Weights of a small GPT-style language model, trained from scratch on English Wikipedia.
Training: a variant of Muon for these matrices, 8183 steps.
Each number is 128 + 32 x the weight over its row's rms, rounded and kept within 0 to 255. Layers, rows and columns count from 0. Numbers have three digits each. The size before them is the row's rms in percent of the matrix's.

# q: layer 3 attention query, 576x576, rms 0.0877, rows 445-479, columns 320-351
# k: layer 3 attention key, 576x576, rms 0.0884, rows 445-479, columns 320-351
# v: layer 3 attention value, 576x576, rms 0.105, rows 384-432, columns 320-351
# o: layer 3 attention output (transposed), 576x576, rms 0.332, rows 384-432, columns 320-351
q445 091:168154146172109079088098119113111095141096093131106190114145145146136150121182111137111117128152
k445 097:201149132110110182114175203146084121109162177126116113132140100119078112087150080116079111095151
q446 095:139120131148135104179079114138134158160110149109125118220092120103170136172106136106139101142118
k446 099:138105080112126127101181105132159125164113086112147105148095099120177134156116132149117122091204
q447 094:141140142148118103093072085086143106173132150113107212123076148138119186119155091137157137172126
k447 101:114142103148082177062180142143126108162094189130081145082134043133113150121118134164099127146098
q448 110:135146138120111095091079140134130128114121111153113128096184053126097090083149110118144140104124
k448 109:125139070152102103134143130196108158054128118187134142133090130128206142131132117132121119202134
q449 097:076211165139070142101052158150149103149079088131109119187125135123111146125121147179081122128125
k449 105:160094189130138153135141088164131130173159139132122116094148100143127102112136061149047124168137
q450 093:135149155124154136169172078074085091122154110137097089147176193144112073150142103119132120121107
k450 096:145151055158103131122129153172102095159158159150124096098194100141133111115099118142065153109123
q451 103:111115177084120126104123098122121096119126087171100171163135099125127138112133103116132133080142
k451 109:139102149138119135129181084146106162115133132132151141036221118137073114089140074135137160144082
q452 109:044142139209198198147125104132080137110119148109147085135110097117122113157078128142118090109113
k452 110:193154086176143130127120122182141155151151151084104144147125088155120174147065127139120084136071
q453 104:107120106115154144086095128104133058170107105077143088091115105145164116107147072114176126086159
k453 105:158101148109134168146133170161090147091082145240114129116127093117125071065129127079149197126135
q454 098:128088189109189134133138140069040175101155151133097104133132099135145160174144154178149141147119
k454 101:091150109130140085112103063107167134115167088086138160120108126106093116138101127125088153129140
q455 107:161135125124121111099170168135096076123097072146120070129115187093198141183119124147173123068126
k455 108:110109169094140129098089112111160127165145189099140128156098176172123080082130089142051115056116
q456 100:163107144128123180112121116075119064139114112108087074127147166146130098107126160162057181237111
k456 105:107108155106076058238126189174130117139143128088108139144063079074108140126120104121174096105156
q457 100:152119110126155138155091213071104072123118162115123101045126034163096123117122085135210168136146
k457 100:167141157170144113110132135138095086198132143130053097160103097186040112107160117086124054133122
q458 100:116148188099109155129154114165090133119144157138121147139122080152097137110138087145089112110159
k458 108:121110154118103111145131111126138162151055108118121189177177137132132158174107118116115152138093
q459 110:069118199113160064116156139168154093171098116186095151154120101145109149106102138086146164090139
k459 114:145152145113083150127079096149176141115103187161179108103184129107157161124164126100118108142177
q460 102:081139127109079136095129153133210095072091042169197092122133139220107068082120099161094098142136
k460 103:133132066179119149146113109173116164147108134143123062136113104110134129146148061063130149110154
q461 107:150145156126104174127091092141133050133132146117133078101137136136126154110090168122157124100085
k461 112:156115147124133086094146148191128172159146141168162073095090104078128091099171105096075146158155
q462 114:097148085083139134141046151180117139101147160156203063154142211161150127106155095166138140182178
k462 106:155126144130185157090137162073088173108105113098144148127128168148121146182116116120058121204171
q463 108:089115091113105096124145149097116115132116090186157131141141103116149145137131083148091188105126
k463 106:154123136089146103170144185150073140143115150206161135123170176149150162143192116089147057144169
q464 110:127155175071077094134122113177099130155148166065113098157140108148143158158133084091126116125132
k464 106:077101119155125104125101128170136120144109108145093185120100146132114115146149218143105137102118
q465 109:145182115115149165115157104155107060112128152103069134146169086129194113075082110117072079141095
k465 113:131149085171071173127180081131107150110128090181156128121090024105132086166146120081146140146116
q466 110:165096028161153156142097147100128072099136091098190160091135149145163123106108134054101194200139
k466 106:143152155118115179094114154092135150103122085095133106123075049137098099163181080160167110140118
q467 105:125125163106126159155088123077150148149155102106137052108091104118153040121134127137156147119098
k467 110:150138092115124136137175083147153111142108173137093135121184139118103173152112127121148099141153
q468 105:148110161117102107170153136061141178069133173078101160113140125156120158110076127138136150104118
k468 111:135100131180066130145077175143183084145094125111068143129071166100194088118113128187142116182112
q469 113:125094087172160092085136117169140112133105061110142141143187164145157078132161101108093102174103
k469 113:146150126119119158087135120100093145108096136113163124087088150177106137175165150120096143102150
q470 108:137187159094099112128154092116177098126119147086081119088149106093103158131156153176128065154073
k470 103:096096141166149089203156071173125099161128083072118153112133076146119118116133145156090200165156
q471 113:054138103129102169181036114092171192094133127118143107143076150128131110090091138106169142137167
k471 108:058135149119101115046118174149152122110160117139096145137156226075187098131109140177148162084101
q472 108:095100132091108120138169074105054087143177184130115161148102141132144111087130113132126124101135
k472 103:159136124049140140190127176085154154101070106120210127112211140117131084121108112127156129125150
q473 112:159120137086168148163163134088125078140135085134142131127179142108119103155172147077151159108119
k473 104:095106171133178166128112190123138080131144187177137089092167155150099098100168126070139132112133
q474 111:169094125120175149128088191098134164111130067163142134138142126106101103127119138149131154091131
k474 111:104163121104093114122160135102107092116111156177118072179138109081201158121144141073149089125139
q475 104:104079131134144160176156148095155161112129127101151138148115191163141163131135113159126130125123
k475 108:114164150088142093128107135212128117135147091175072191131126148103129147125144081166167148130114
q476 107:134164080164129133142160077150121145149132135093106108159111114100082110128088067114153090110158
k476 108:180120138132148102130194098133076102146189110158116151120118119143088098138057115116144104166127
q477 113:136127120133160155194163083184128093137071124174144110124126101159168187111131119108093086089091
k477 112:093142139099128118086091108142175181112110122068112131156119125104088086162124114109161140088171
q478 112:135096107144118158119103089137071162072109170084102114176163133118112162127154123100167117145111
k478 112:121140153100130177134154134112164164196107180114186161092205096151120075106132125118081096118152
q479 107:116216149133178143102179106135101164117125076102131098092093089142149100117118117137120131112106
k479 107:086104159144128139043099099112126129107174080120126111168183126126141111145136065149144104157141
v384 096:106107201157108123141110119114123172169120167061126162105089124109138112148084152113102111103130
o384 097:110099165127144181094173121249089129090162105113101142148161185169137121169142150177172096134160
v385 100:147119094131159137150147112120162100039164167082115136088149117153097126111132135156098102155215
o385 099:097118128102122126082103131110076121137129117144141121134089205102148119118137119103132161152124
v386 095:164072113093133132113166112132174105098091061173145154139112156170123123116121150157117164133124
o386 091:077136172139137144147127156119130102155159167137097084086137161112102154132113163094131170121144
v387 090:155081144138163107121091096061134140102193103144084120170181114137115140120105163127160159124151
o387 086:136137095164126098140180101077148160111113114102157143048185112201141096103127113092083121157132
v388 099:095164152103146127154142116124130071152158142164115160151145082124149086150123155109089107126175
o388 098:152139118164133155144112154148139130059170155094092182151152150161041045144134124137160138139123
v389 103:160120114089158144085148125095143075113141150135122175119117096063139114128153153128098054157107
o389 099:117166180151060162161119153158140150154172103125173110104098092128060147148144105124146137122203
v390 102:173147220167100177084112074086144128159094102141124161196110161181139098093139135151205110128166
o390 097:061074092128174141136160153126113135138121105097126107083101153094143141142156092133123162088159
v391 099:139103180076158114100181081127153141149122131084110082087114141180176167146109138127135090112108
o391 095:125088111113083111095108162213135129087111102080154115137064095098138169113094142140125113164135
v392 097:092117122111114153152153135032095135113130093087129154105217170124142087146120098107144144100096
o392 098:154150112188140122119168137200148151118102130126098122190035160164081068141139103129148176142149
v393 096:054076147155165187092137094109137105125126065093193145121161139105113162154104144157097204089096
o393 097:153143140131164111145146160109050125107138154096108168145090171124170115157147059089124111129128
v394 098:172139170098099142128067155193099176097170108185123100112140192121179151124077090139103092065117
o394 094:130059115157086100065155130099069111127143082119180155171144100198098103162131108138122164160148
v395 097:132099084158080100196114039127107151122097124157118149098115099176105120069102134159168111113117
o395 089:138079169133129116163170192150168092178165140127167151111195101125082130137160132185105126124148
v396 102:132127117100076108123134053121170084148211189126119139138116067129137158101171140114185166121072
o396 096:186147122211158131070164128127165143107125125151141073126148130220118104101104117104147084156152
v397 101:075124036167140122147134153156151124088116178176163125122137116104092121098097108109140128138129
o397 103:130066083106129136093152167184149165133182097123163158143159125121124125131129091116049174142190
v398 100:107160145194118125084073118105114136129216159129129173124065106175067062141162149099124144122102
o398 098:121096133108109099180162140087153152148118098105162115144127157086158115158091080158145130114080
v399 098:126139113118095092136133083060117083138127144197154082137130133124144170108119136169109154095118
o399 098:090128154090111121129155082176087140110086185130122195061149086167102113130118129145110083083100
v400 101:110144108111119106147160081099091140163084145086137157101157135118158181105144108164141080159154
o400 097:118100161178146130133124130048152058142095156178075081167127054182114108192086139150139125136141
v401 103:067135146121094128123120090111117145135189116181147042175086079150163179153161116116228087081112
o401 101:174100077110139079092131158144076146102206120114120163169146113117127121091155086091111146112178
v402 096:200104112130179104112106097177144092173104131106126134091152122127180109157128119101117151175161
o402 096:175201152124045121154104161075096118111150128139123172095113169109164138062106121111082142165121
v403 095:103149130140095156070152147131141097076116161119121155163102083119131145134132103170102103076124
o403 093:128106153151140137218049154129061149140138120109103140093136139134113139184161148078156110146139
v404 098:126076066099073108099164118140095164159112144198147081094163124118132105147110106178092144119163
o404 094:130135120136160137099114119144133046101127134083082129147117119168118097110171181078132143088088
v405 099:110135106139102120160135096113113102177122156134189048141184129107156142138113140175142133124173
o405 097:233125123135129157094077148160104128093131145105134137092114107154171090100122097091093069101096
v406 099:101143170125154139137144038149141098105082158063110127117067151129136120127141091111137186110133
o406 097:119135128149136125189129142129074096186208112193131104162144227108097150184119164109134092108147
v407 101:182051150114131106188120106151121165177149088146193145084174126064152098116109083105143094099102
o407 100:077177102103174118093144126180138092081102060146089163140147096139098186117134197124158165166141
v408 102:153100153140094162179081149150097113138099129111123096149123229120143155089122149117139147100103
o408 101:152142087106158108122166139143148082109150120111136089076068153135163154195166082112165133088149
v409 098:124102150099132103178161176154147071153154088040121120146072172068166110106142150115169116139115
o409 094:103137129142126124094124104080142174101121096051160133167126161108089176117126143102181180123195
v410 101:094137101110127145221168120149124146144115087086076122104141151122115120153060222197192158138130
o410 098:142063121084085112157108099184116129140088185115123118128143168110144135158152106079189086093193
v411 103:050123099150105100163117133158117135143149192095176144167178116071178065132123092080156137065078
o411 101:149136092122122145106138089107157124146107096138075145129139100131081126110152115139174143120182
v412 100:120132056168195132125157090105138088123166125172138096114121131128089129109079091192130138163161
o412 098:145148182134144181131133135124121086077148064098129086122122085119178126104131171122146113121134
v413 097:142081179152131162157120118129099125139169125108141117145101137112123108147174082175046152131141
o413 095:101163135097099107091147126114122142153156086138121144104166152090118098141124134090080140111090
v414 107:138115130031144116126144106103122096091132069060154125177093124124116110107105103146114178120168
o414 103:190123108117066137116094119175147142139104180178086137114183153167156076061216114120116144159110
v415 101:192125110116101159094123113149177168115114156131098121119119149122118156205136095122132036153136
o415 097:112096138107121111174127171083116138159120118169123119139102115094222139142141148146090182093149
v416 107:088117145118129154116106135136117116137110101129061124154150115196069123161110136104114135119123
o416 106:158143089148154057154140110113079092119143172162190177169104162153153126140143155152123082134082
v417 102:124141117121057209133202110129185179116163140131149117104112085142122157124183085173111147104134
o417 098:116082159079111119086089119143152127186103126071114106135027109145123080080110096172129120140166
v418 103:149126188115108122201110084127161182167101140161119138108145097081115148152115125124182072211111
o418 102:123181107117123123083136124119182134061155156115167064111120115217182141095134225125099119139159
v419 096:146112152126167114113111179148169131150102122128117176123119112085152103104105144111133176125136
o419 092:089054112135140124072138101130175194061133109152084158104121159123140161143133096118163146147111
v420 097:135191093115064139167151137186153127090180136112100145132197153146114083163120100120105184104144
o420 097:138145185074149131105095096096194078133175226134010172109112143147168130169128190116132106154129
v421 103:108141173179108127116116080153095099090192124108092166059112164141124153100072184151175074084192
o421 104:135096052097119114142125174136085190175084078138099121149157167116082089117192142142116153158134
v422 100:103122119162164115106120064039107051145141124131141105164128138092144133122088136120103129142124
o422 093:179163095198122103199122161132101154125165109148185139149116172109107091101105118140146134106175
v423 103:130162198083121158180154129129097063097131110134092062122145178120137065107080126100136109153104
o423 098:104148105092130112079157142062150166101115149143150146159102069085166153172138125107120134146118
v424 099:115125107106132160158133134139144138166154149147110109113080100106200142116125029128174142170120
o424 099:170126072134072112189105115143103167097126124181160102132098165148100106079077196127146086129147
v425 096:121110120082175137089158135129162177159048168124172128082152112165104107119120191097083138162168
o425 093:180118100138127102110069124142130105115132070135142099168121091160150131136109146115107173096146
v426 095:152187139077102106131149156129172093130107099161143101106103095140085161084143205124187138128153
o426 092:113127118175129098138126160151093186128083118164149156134100082149096142113097071138154095124110
v427 100:073115099140063124171165106082183161140149117100161166116154147122185090156144095098143166097192
o427 098:112115157208132072160099140166113092108115181101092144100136120151121125160093153112120116167060
v428 103:174126109088074123162137137136068163151122131097142126128107042153172121129072111123146098085200
o428 102:129121156094148155162064148084120146097180078154129128095105114159127093166151146109201134126116
v429 106:153166139096136115150110087161145110165154120099077077089119133134107102113162113107126142122071
o429 098:135124148123093160134138179151134171153107141146203181157098124107061119127106114150121151138111
v430 100:076155116141108111165094081147095104108116139092144166145164142141081144146174186107111062120129
o430 093:166094164130167115109118118111108128176149100141150158122112149094154113149131098152175092123122
v431 102:175138169171155147120115084102144108108084120097124124162146183140149104123112136177106122188103
o431 096:182135136133076127130209121127088165153144072116117131158144155156072164081095114132106161104113
v432 099:215086099108146105158119074094115101125129092109162142188108143109164093112111077117104103080182
o432 097:091136139137134110073144236108120118121134162172203113123156076132144100184100119107141160127060